Each number is 500 + 40 x the weight over the matrix's rms, rounded and kept within 0 to 999. Layers, rows and columns count from 0. Numbers have three digits each.

# layer 5 attention output (transposed), 64x96, rms 0.129, rows 15-31,46-63, columns 0-95
539489422468468484475483489482481481460498533456553530478511517423532591501484491471551515505488511499521455562485437539552546519524507500523483469537490579445487515503475550509513487518517544455503504468486541513588514498528506534487467511506475501504459447544541528496518506420492541497
520599427455477535452478478454503498525541537572542519500494492476480529481462545508463484546450455459426507517501508509522456531500456475517485412521511468558435457473513444420471482534505516545500537527506598493562454514468489426492481435554527475486437445480527512490474508516505418471
501455470495524499500541465475418507443499504508482512493482409504587551543501463523498514510495582502516500491493457488535550535481577522559448536438507519527515450511509481476496483522562432494497452478485454502499490476542482466460507531501522545477469456483518499502487531518537525508
489483494484563449509505466556511421546451485455431544479536477475537475483473467541468478530507483529515447476436475459533537575386484508547492567445480515518536498570511575547519583460528527481471457480527543519485472484524479470450472558449583502523495529438514516560514484504455535509
522504486453437496476535423534507524507510478542501486495472516473521555532486534499524493514489492468501542512572486540513554437478526510425527483468527514519490452479492443494484486479542490442461586484466489508472474472481448466536498513474529494501458563500489551518527523547457469534
538496450436482488454453511563474516507482493472496545526536543529495533485495507482444546543500414436460516545511550544515514494510530432450505448503458518555470465493489475452467572489480552486462538447468499426569488522475492532531497496524482568491488520512461475464466485475505545499
416565517510544473487461460579506381495507513511472631535516510570471468494449546498481554509562455576475498486482508485516441549477457493501456443536534487440531534535503562438473528473500536499494487532493517514525416442496458451482475486538551479446566522518484495488510508467502505535
465542518513475566514503486522484506499544511500459497452546468494544500508533537456502551498453565469498532416494471464477504510537447485555528545497540547508453492488531500496476488467548495541446536502484474528544538527507525458525526490524467442515463500495521492493505516487491482492
536469489502454573469533504500480477508488473518514500439477486457530506487487442462536549535514550473447566582582477512445544463508498445431581506482510500556468501586472508532469446490476528520421571563488435498552515478438491438508524460465487477499462527490505470467476512533553505508
506505480518465527518483493433528479480578472458525472475482503548512469534524472500511520448523503537503470550500461526476463511463460518454490444512540470501465473470463485532543438529497506519477499531545552532487488505485541469481466529522524544595481565510473552487508492556517471493
492541493482511508529492471455525485495519509445554452530487490517413513501420438500485457522575558527524477464539499485472503526546495400506514511429497537504537478518492518573489469499531530526526525504506517546468509467520479569499498472522540440496527478443499512464438476515520416486
524493469546522550478456497499547490497545563458528470463478465537553554488513518477531529498492469548468485487542464519478477501518518472543535527441490510557474432548481544538541560516471528570536496475519474491506508488533523535460509478503414512531534454508499481468440470466591468472
493536520448532531485441474473484494527507497501437551502525459458460558447525529532521538476550453502480526415479521480465531500473492524478537509445500505445487481525496508582514454492495491438519498535459567540470522437492521412494478509466547480478550492491462441542504508503516490524
525501460585464555537508488530497474525597450550495519476514484496576464494465530481469496470551565533424544464510543545461518510473519518465524445508503485530491474431471511491443405503487536535479514541505476471528470535544499479546472506505516485583536522477466461385474471599515452495
477517542436438499418512503477542507510461537508458535512596476507558490548478496529506486502476491533526497528463495485518531516488465478509456515453519473546550516512496442500465509571517506486501485448465571455528513489482515454478408430503502479543442461466498506511535548501503559546
498516446508405536547471436553508500491546548505555455549496500538453517481512477533487493504502476464521466514492510554531490513488465546527594503543510525572501485529498513513479466510518530436505566529565513490507546531526494478510439463469558511552462503528468486471475472490456496492
451521527491462457450456478453492480459480510462485566505534501516475500525494520504480497535471555512575485561484449420506503493537448538477458532539549519553483488511546467464500440514504525481525530475506523499534506475501523475504549579509568487529418521482510537500524521470503520515
530471507532563505445506550502448441387395430493511489522499486506480484477540452488570472579599531597460511501599424505501495452490495560554519501622573573490462552551510445502451605488549490482467394534463554475459479484556547509469519549549495513435483509550472519525499530534489452487
510500501579551473471461491567459542470523551483524516494456510568527562467501568487478473546502471474474531492560516537489501461452412507556449496635503481427372476564472463490445507496435567496474425473456522484509443469474458459575517545564448418446519536515510450539517525493476474504
585432540529521505556488580536464517461463526422483500497449521415508515488589421451531468479564522543494485484589457509503581456610475590596588541458498518461545534510481526605532536506514519470506408454529474481485583534548491579486459616493581499543481572494505503575478526538503564521
475504569442487445537448493420527463452472482484557496535476609498452496480443534528493494509498457549518479489524429512491518488430467531476377546568462444524475548512510487455478509501427519485467518534428548547473441522485456507562445529509432367480538551567418500494480446564443444552
472505556496550414490436526397502496494404462527442472471487469545500433459528517472533514472434577437488518568467595523455448426559488481450479450540490456498528571509519517532485510488536427542535469468497482418519501518535515486523491546573441463476462437548554534486523495412463541523
509562490539471563527382532471579473480514478483527463551530471492514429492509482448489580474524580550509455500448571522476479525553516530457540517439489516605560581424459491486453508482533521558489442542484385421552523605547536562442519508519527530480475445460571473441463516480534498454
501508463550561509464416565525540487498457559412502541492474470520488523453577492452530537486572527521511549477578512474481531465554494592486517538488464491604473533502484471498451510494526513461485441473439418451468485540521448608428544603554526496430466493520520504512502539485493570532
553491488518576496473559519547467492424421496531504527495522530480546487483532464514509467526499512457446486496526483478455552478539489530552532510484483531458516558480511512545483588536497438488448512542430496487492522507525533632412512462562489548513447476503572521530490485516507513522
525434509537418489474607465513533579499562483593479413501448523491520475522436553542486479544497498532488489517432462456501487549552524431510505476465573491517544431495520540462522472565450509519564492474511487537474465456429533420567501455441519588589500479434426459601450525512513509534
490488492505479502492512471556529508461559551521465453496501529516550541512461523517501511524455505422547441497444504457541548539530546504585502556505494552455549470511504535424547491504475529420509520454493516566506502501433550484571569508452520564557491490521512468560455539470499488510
588505501483564464537494512322450468468380460515441513431527463441485500510515459501537455519478558407445540537565495565533514519586501462557560532456517489463608561477487499506532436472544481528580502478540502450551597487588549474491500487496487498491520492483607500433447477498518567472
523421526481458492541581488584501542446504481534529484491445528451547522484577463528450426538456482455472443542436421543548541537530524492637491462503499455508473510492490504499571602556545425508453490503512514586428550490510451461463467448451568558566453505482431485470463534505488528463
488446493538455443529521615546541568566474508550504542494457515401460525542528483450509491500501510412519520546484530544547493501547536554549487489557460489421570560505465453417525511490549462464518470427505491461449561480461476536477561504529484469500462463555539519513455485437432576481
544466543545481449591475547476549538632528507513523533498488481431485471499562513489487441499486439521544481489507515582477461405479508532467539493551477432549481539503512466501432506498477463478553519504494447521540506567532475486456520514551474433460456584430548554525481525476524539476
495503490558472490536521571453537525517432498475481506504494552433429510508519506472500448458389500432514547484546489532556467548530453527491491488490492424598511566485454445521482480517587449459507527389499510510406567541538516525526475484522461412503461544560518564504459501515465534523
486496582525541498506476534481497586574478481476432476495430511521494435486494485465530472483549511455511524493481494500540454506514457559537473517546544465471535489494530470549462572486488471551584509450476473543467507499480468532510470573524508479524517574475557573538534502547463533533
516519518574520438513535474472511489465559506510528454511550552573519537564457577580467503492498504432455533515506533532513523514502541445531426431576492455456499512477593529439530458507476527497469493490496491586475423515530472467588526502525415473471521457507479528453505466483525486491
579477582484495443412590523461439472468516452543457480460507512520504526586446541541522491586497571529428580535540411416487564495488509397500494579484517535489530472536537563552479490564457471483472424488477545513475495455506486490508491488447547489529520487501477454481512478477437540513
# layer 5 attention value, 32x96, rms 0.129, rows 15-31, columns 0-95
514482474500535457480502545453509525482509489417527536495516508539524544391541516463513455458551486534519529535517520498425484509420542539461463493537449537505500479584468512473579503439498488642531435530488517442480460498432557452459509510519450480482507577490501510482503522518474451539
521365571511492539513517527497460599486467474516505404510493535456543508494591470439499526542524462584583448570492465498532568484530444508456541564469476434452544518480508580506587475480465465499473471509497466535485526558548480481566453570456510520508527525540499576505516547514386531514
543569517489526495530456494474572471438521505482508551522472553457375481529484511502542462517501491554582525542474419539564482498457492525436428479536420508485497555519529401516493517473492567491484494567482520493433460480552480448520481489416460502480560489503485488488517567508482468541
416538574476489462481420553503519491435506471490448449425465487530464494477487502492560507522469529455479551544541565454374477494570476447452481448494509509499457524525502497484497511516504477425547501540542475466516487472485464490569570588605459517506450455537471491545556553522511454462
477522519517480568546457504512508453466519479549454487521493524536549423516441461505534539495494547527480486523492512565437530481553554498537542502478552577501635608448560499506462476506515474501526454527480427447532496541587521571527503486549503496492465499449469497513448487490523451449
462498529540525522486526524475458507431533495481508472494567480497569481454473453467580556514509493480512468461502476463476530437521568589464547522476524579458482503582474536476572499420554443525480507499485443504486500594515540524499448479540466483505504471482516560512464541518503480496
512462532527511441512507527473525562448435494593545435456509521491553462575544500466508465484458472388509446496465537486442509472481496487435499526487492536433485425494498492502568512561502502533542478514479554506464541513441501572510550472468493508527439495492568547508500510553514522466
528435448558496455479522519504525541538527500581547465514454480516469509480533544526466496461510560523501535547502476474479500517518469510568534504472486413516550484438508550542395535599508531440458467465508447534492527444464499489473522472445498502543486535477417438514517534513505494572
449473384561490479535487465509504513571515497553544543536475501523560512563475520519435474528514548477516461521412492487479485476438513514537503543528516443497525500543522545450570490520499527397504499464475455491470521510450496509504463515535541437513433522547435473537510494507508484519
506468540508444488527457442495525502593458477560365469486477553478436510514506483451558516560468505521507559559548552478529511602528475438459490512493551436481489493518469545486547469613514452459572474495482444476553489505520421520508471485539463482476531520536466530490486460403495533495
521419478536498484524530474528446516496521535532521478409401518521537518497542527495502459481408480455506525539466488556584573489417435498600488518535510495465458520448542523483439510530496471478410441471488514536422484513542401441498540543437506562557489503527471492513518449494484594400
446447473550511492542516562531491528493529517461464506485494530472489586498492511448519566472486488430469501531509502551520528519503491491457544541495487462476447531554564543460477534521563487445490531516526532488533542535455503515396491486508481445514517520577456525486494525457437501442
550481560518500456540473594488529474502509511400482503467517514502516478492516504502492455506449472511534469467582515505454502476514442480528549499485543495526474523485529486512457513456432497469544540528512460463561456547467496500441582414434530489493476606481559514506513528482464470521
459486500478509447473464547522561479529476507476426433531513558455447509460506490452584473475443477440533548480604512499536480585445551554504529507486553503497457462513550440526472496491505494395491499508497452486454542527514463546517467495496499504454519589592415487510482563514459590492
480492594472526532490466542489493555475547513552455479482507467561453512443502505425537494473524498556511502513470486478427441514496477488468463515478564400513448487453526488446528507486490491451487469476516473536475521448503500523471525534510504574554530547506557552463515493520495445535
559493465458483447487510511495502464539586496477527560471487499477429525547451530500510412494500506449411539478536539452484500543516543538521423464528476478429552513495523491489535466489514482474507434563545450512464423488515424529473589504467495441480545514550484426513568500520533485521
534492494486479475478521523476535515505543430568409470504478515524468523550500557490482480563583477460517518541471477493543494481481490455470466579521434543487499448504458552555509508560522458502448403429513467567526503500494506449555503540495466503499521474513499501455512469502515524544
# layer 5 MLP gate, 256x96, rms 0.139, rows 0-5, columns 0-95
557445532474491537518566504473476491483501500451528546488467511527500516453529488515540467569499573499433585514535461474480544513538519512511481506492558456517533465483487552511468500502456481571519507492488484544539502503532502418566603505457550521471414467507519513526430483540490571471
473532484464491566548504457518525514525556519515446464494451541494461514465483547465459430521476562476485542513497486496569483456503460526532478537470533445583487476462418505488444476506475445494520488414489484535458464480524498423516531474476462472539484536582519480538498436561547506565
489490497448506527464507484517564531536507448561537463449439564507520465515461523443537505545478519460562553519510530448453521544483462500443453550520465456449539502495507507406563562449403504394498426570468538541517519434502472493471532527405565476535499484545465493495482446508502431482
520503488441562449540445447467437428498518501484494509552584450521548390527514529469500421438516537569478512514494528553499485509461535497459497552550468479543561503514451436435479531531498481554534494525521506448525424526515542495546452507499514552489456523512532510442488491557527510463
510552429413476532462512548540492471536489503526410498470526482567557551466518470563480540532505504487454442509410495497526472460545432522508500511518522527492437429501521453548472470521474401504493495504507537530511479535522532470527554514561431493522495518447471462485486525524484430496
461450522462492546489487514496440525499469513478509517466470477468463548531428447439509506472485476483575454511508489482512480439513538525441570539464503474486543458501448550498489562595431520428516530413450454492554508481441460512524425494522497458560490553527489417482447499439472467513
# layer 5 MLP up, 256x96, rms 0.132, rows 0-4, columns 0-95
534482556541423511424502523491487486415538526479504500492502531497475506544510492538496448530464468448509451519507401532561484476607498522570497427516504574422486466468557446490566495487445507525495487435483530531455496463478524514509508541532586486518550470414454520481548498514457551445
512430460482490503493505485442458437545467521500490546512410478461446544535439499493523552525474471435441471515512486527519521492503528534521499520478453445481527409538494540470566497504487432501546436545538482617540535494494550488509467516467533532519512480449430514557506488452432475496
546475484548533482487495494484565451465515503495515406544526540530522505449423501527536509513461525440488555565562525508529563517468434489527551472547500443452549503513541563428526476502481482512558544501465516470421506459463496443492565605514530487551443523454567519527485544430447512457
517516579423489449548558542506461452542509487605470445534474481457479446523429469436492503565454550529497467446548406569464485546553485502553493531577493489481553470501488441475461478472471537461475508511474510509492432418543500516496450514544542529497473499491489500470573447513498513481
472492560508599514554472466485491511577584512485492475542504546533453436483472519445566481496522483530462527431517497510408439450452506571555532492541489447480450456512513584503537481467446516530497458552524550504498521490515523500453468505510489453442500511421447586484530461501550573503
# layer 5 MLP down (transposed), 256x96, rms 0.131, rows 0-4, columns 0-95
491520482550497410532515421551505586559474487539503486435429487473514400454501518471441509544498432484506513472519562449461475492460522513501489467576463566527505537510486546483549506409492460542496444536504429480484479464536466492462492448480487473440442533574491507558468492446491452531
490522475465542492564505513506512533540432521474493475526531481543507448473514526518507487521513526464497519510481525524488520518480484514449479493519617542512554520517460524505462510540504490505509541427450502591501501482495445548452517547487504535455387434415534529519561485535486555533
517497434553547535505548521469473468484571524457537541419511521479537452518527535529441501507445552538535500521509517491544503472473551516461604442565488455500566512500560511493536456553496483516466479446513518480434497493542430575517416504489453510480500592434499550454494466575437556480
513487578550483546493535436502463459467497554507488494576432497500493534499462513552505424484497474478537535543511532468467456524501525517522427475627534475490501490460402493483488508610485493535541468532433489554495531512515549523467511477479516439520459499493464497510449570463510497536
517526533584508480526416471421571529427487499481469481502538548504497495470473468460480492442446538516460546504504467490459550451520464474510526520482447454440487418603497438561438401472512455528476568490438545494581496498435522514493451510500495569446472515477498475471501497479517498496